config.toml
hidden_act = "swiglu"
init_std_qkv = 0.0144
optimizer = "soap_variant"
max_seq_len = 1024
Each number is 500 + 25 x the weight over its row's rms, rounded and kept within 0 to 999. Layers, rows and columns count from 0. Numbers have three digits each. The size before them is the row's rms in percent of the matrix's.

# down: layer 6 MLP down (transposed), 1344x512, rms 0.189, rows 986-992, columns 384-511
# gate: layer 6 MLP gate, 1344x512, rms 0.176, rows 987-993, columns 384-511
# up: layer 6 MLP up, 1344x512, rms 0.188, rows 987-993, columns 384-511
down986 102:479497488477485541546540496480476527548515523503480493536476445489507491470496492494519530527512542480462538485470527512503486495497468465476513461561501501504500538520507492497507534512546487517511502498476485512466494510509494515504492525484473504549523485515465567503468535462511530529514506462491475494482521479500516518526514524544504484456490515522507510519517459476518518530476
gate987 104:531505468490493497471484468477543433477534487518508488483466519516530516522487452502517467459511511536507508590580516495494518493519525472519488505540455520500514520542507516533471494461501513461507508497507514478516497499534531490530511456455485465472468533518472467536428464535475478510506451514504487511490479523478497505453534464561511490517541490460500520463485486490524513468480
up987 103:520473523504481513467493478530493476515480484518488514463507485515527482540523494482511494524488466502508457444458484511522520519523510533456504530532491552536510521519548450538479480474459525500471521496490535517516550482505454448444509524549564487493550500472506489458495474519517509488501487493502480530523501495493494497522470531501502497482483507505510513526475529492492488515572
down987 104:476492457518547489521510446506535448509538511508496508424522492494481517491534476510512518540521484466530509545476493485523508523520487456513488509511507480496528489517509470493464449515499529552509493478544490510482521427466496473487485499508494509505525503513519501532456507473494473514494527464519504531464482514463504496515480501517446488515474472489537507494479496459483561474502
gate988 098:502543510538464488469514465504491482517529499522523477523535499485478516509502534503478528483484507498509495495482503547491458511495521527482533464503472511446504523466507533512495476518482499556467502530506482517476551501500527481523515508481536522506475496488538478528459437482499510472502486494487492560519515488487450504506498514512465456488508495510448525483463524472426478495520
up988 101:509476542476503485504494525476511458519458487534467516512499488526508523515521502488573516516512492530481483458526459447473464541482517514477515513561472496491494540525496539490492518516527480503502474479476516513501470494493480499463516501450518500508513480469458528521497550468534497509487500497505525510483501512507511531446452532482540475567510476509539525516523496533524451492483
down988 105:549521454517470504518506505532509499522502419517468515474529495513523515494510464491530499477458526512470481483499492516481499534519500469491515490510500549479469507511540523511491504547475461508534508460492516501514518492483495486437502517501509489502499485441492500543520500519550511550479474525490528502466540513470442490531521564475481495471535500458496504520482531492534509463493
gate989 089:476527507536505499494506526523474474485499464489540489502514492480529526494483456489548530516464555537534504447542469523456510519506495526452546512513530563509487494462491489508520526529493417471510506504511501468470533502505500486485540491484513501484472503484529482456485531460514491536534482463474504488513519488519538508479517485495524477524502535470453499490507516474479502477483
up989 089:446559492528513541487510480473570498465479479490506530537541478473531542536492540479562493525449502485501502479488557516490508524498493490442466502545465467555508527524479477479510502526512498481493480549532443519497470487486478541504526519504505517532534491505489520481505493476487509483471463525499477514506488484510517523482482499532503512459452509475500534528516476483514481468526
down989 077:485477473519469458548466494532499483471530496489500486493518512461468513490509475488456487521492485508500450516438488483490485518504489426537473500509513506462464516516483492569536482491491479499483487444541488496490503512472510462487502543526466526540492485455501455517515512525474530571493507515485509489456537498511437485523496508477479501481505493501512515515499488472481494486500
gate990 105:540534487498470506468521534491526506452514475524494519532493504488530449495485514482511464478548532474557463525512479509506490564512509465470515500503455446462447463471522478491467475475504476496511489487481526473522524461529493534534518507501491530477517476547489528524517526491522471485515468513506491499510494536477441502533492520476464515468475515503500503520485460551526478504491
up990 104:505534458518479509486506509501462495498535509556485504525509517557470475469442509486472489494511498505538489494483476466510474503501495479504494496489516487487488462513552476515524487546450494506513495454517487469493466462462509465554485536533539551459478509485506513486480488457508466480458487534474528499498484491496452495504557503507492503503509496524524510503497501452439472507505
down990 099:478478480503501541488529487506496485494519553534517511536497473495534502488517532508455456541503486491497506519475535509479502489510497511525490525478509497516516489496513504518518498528508475500484494528452504508451493508536508553528489470532505543517483514543508493492508518460481493470503525496527523492534490480507494571547477504487482451517522552516541488522495508506495534476462
gate991 107:491456540505455488493489497515538527533472485529536547492499458503516505501476476506443506475499509524485463557497497482462505488500451509434525499514504511474463492518481557507544476452484540463509518496511526501483513515506467521452473562527507515522484492485482526479489477471496496518523543477452500457473528509502534492533483513540490475482501500478528469483503490471512496484490
up991 100:505476532500498496489463491475483514452534545491478480524462482518528482516465475443494503490490497481538458507497507537518484523485466518520512536482479512533447528545489518512525503487526479526494520501505485540488449525573505520518499497504512507520481491490506516542469492485485496516483512477499482471492483490457520509465499509473478499528520531501490497479484545492544442525484
down991 102:526466553497496518509546491490502507492487527492463486481512503480490515466528503487462537530482502472521505483491470499507518487510446470474503511508455479533500518538479543504530533452565509462494535488497528466496477510490550531504513502474508465522487464441536538499520473517500514507505532544503493498462503534475542484479523511491522497523537477511521534472495499491487505493498
gate992 100:524447483496487484493511507499504526480502472464489509509476528464474509473460494475445516518454477480502513471497531516506467482524499524465502494538501488480469481513468514477535485472462541519490538495452535514452525519478506494446499524491500508491449505531525475475477511483525545506483526494504486507492474524494498463526496521511525468520496519551505517506522482511453537465450
up992 106:511456494488470493546508496507533502495492490490553475522490460511512471527499491513506521546472453506524464526503533514490558504499494500477529516448492480515500507522500527524529511496472497526524457467538474491503514500534455522473504493505524547523496525488496509496477446518505538482543462499552466542458489518495518515474491554499466470538493500512517531502515509485469466481493
down992 105:473512519550506498503511512538487478515529515514504482512519486446508516498454509483490483484508501485482485491498530505511487481459484498525484458477516510462496488530489469490490499459475476480501502496500464482515526536494496512535493514508521510486509480535500506528512480469514483572495500512545465513488475518506485496457506508525512465470510481491533513494551556482446471462479
gate993 101:505508476529477491469500530539512521508496514500482522513490463510492567482504503464498525511475500496526494511522500454500473496510497434472543517511527487478503491496513524552464503461475500502460489479499510509498440518498493544534512500504501477497455521478491500545468506473509513499504494468487534529539477537482490483512503500535517519450494521519514464450485512476508518494513
up993 093:502464527476495525499496537487510502510525495455482500495534524464496512515486507515524495495530468458535498492546491461493512501466550513506492515463507484496470514526487504478532506523487519451505493476462505468524511434531468494456494508527517459498500489488463519526495485497497508479446546472468496471485542496510541536492477460489460501503487500503487503557480521446499487482487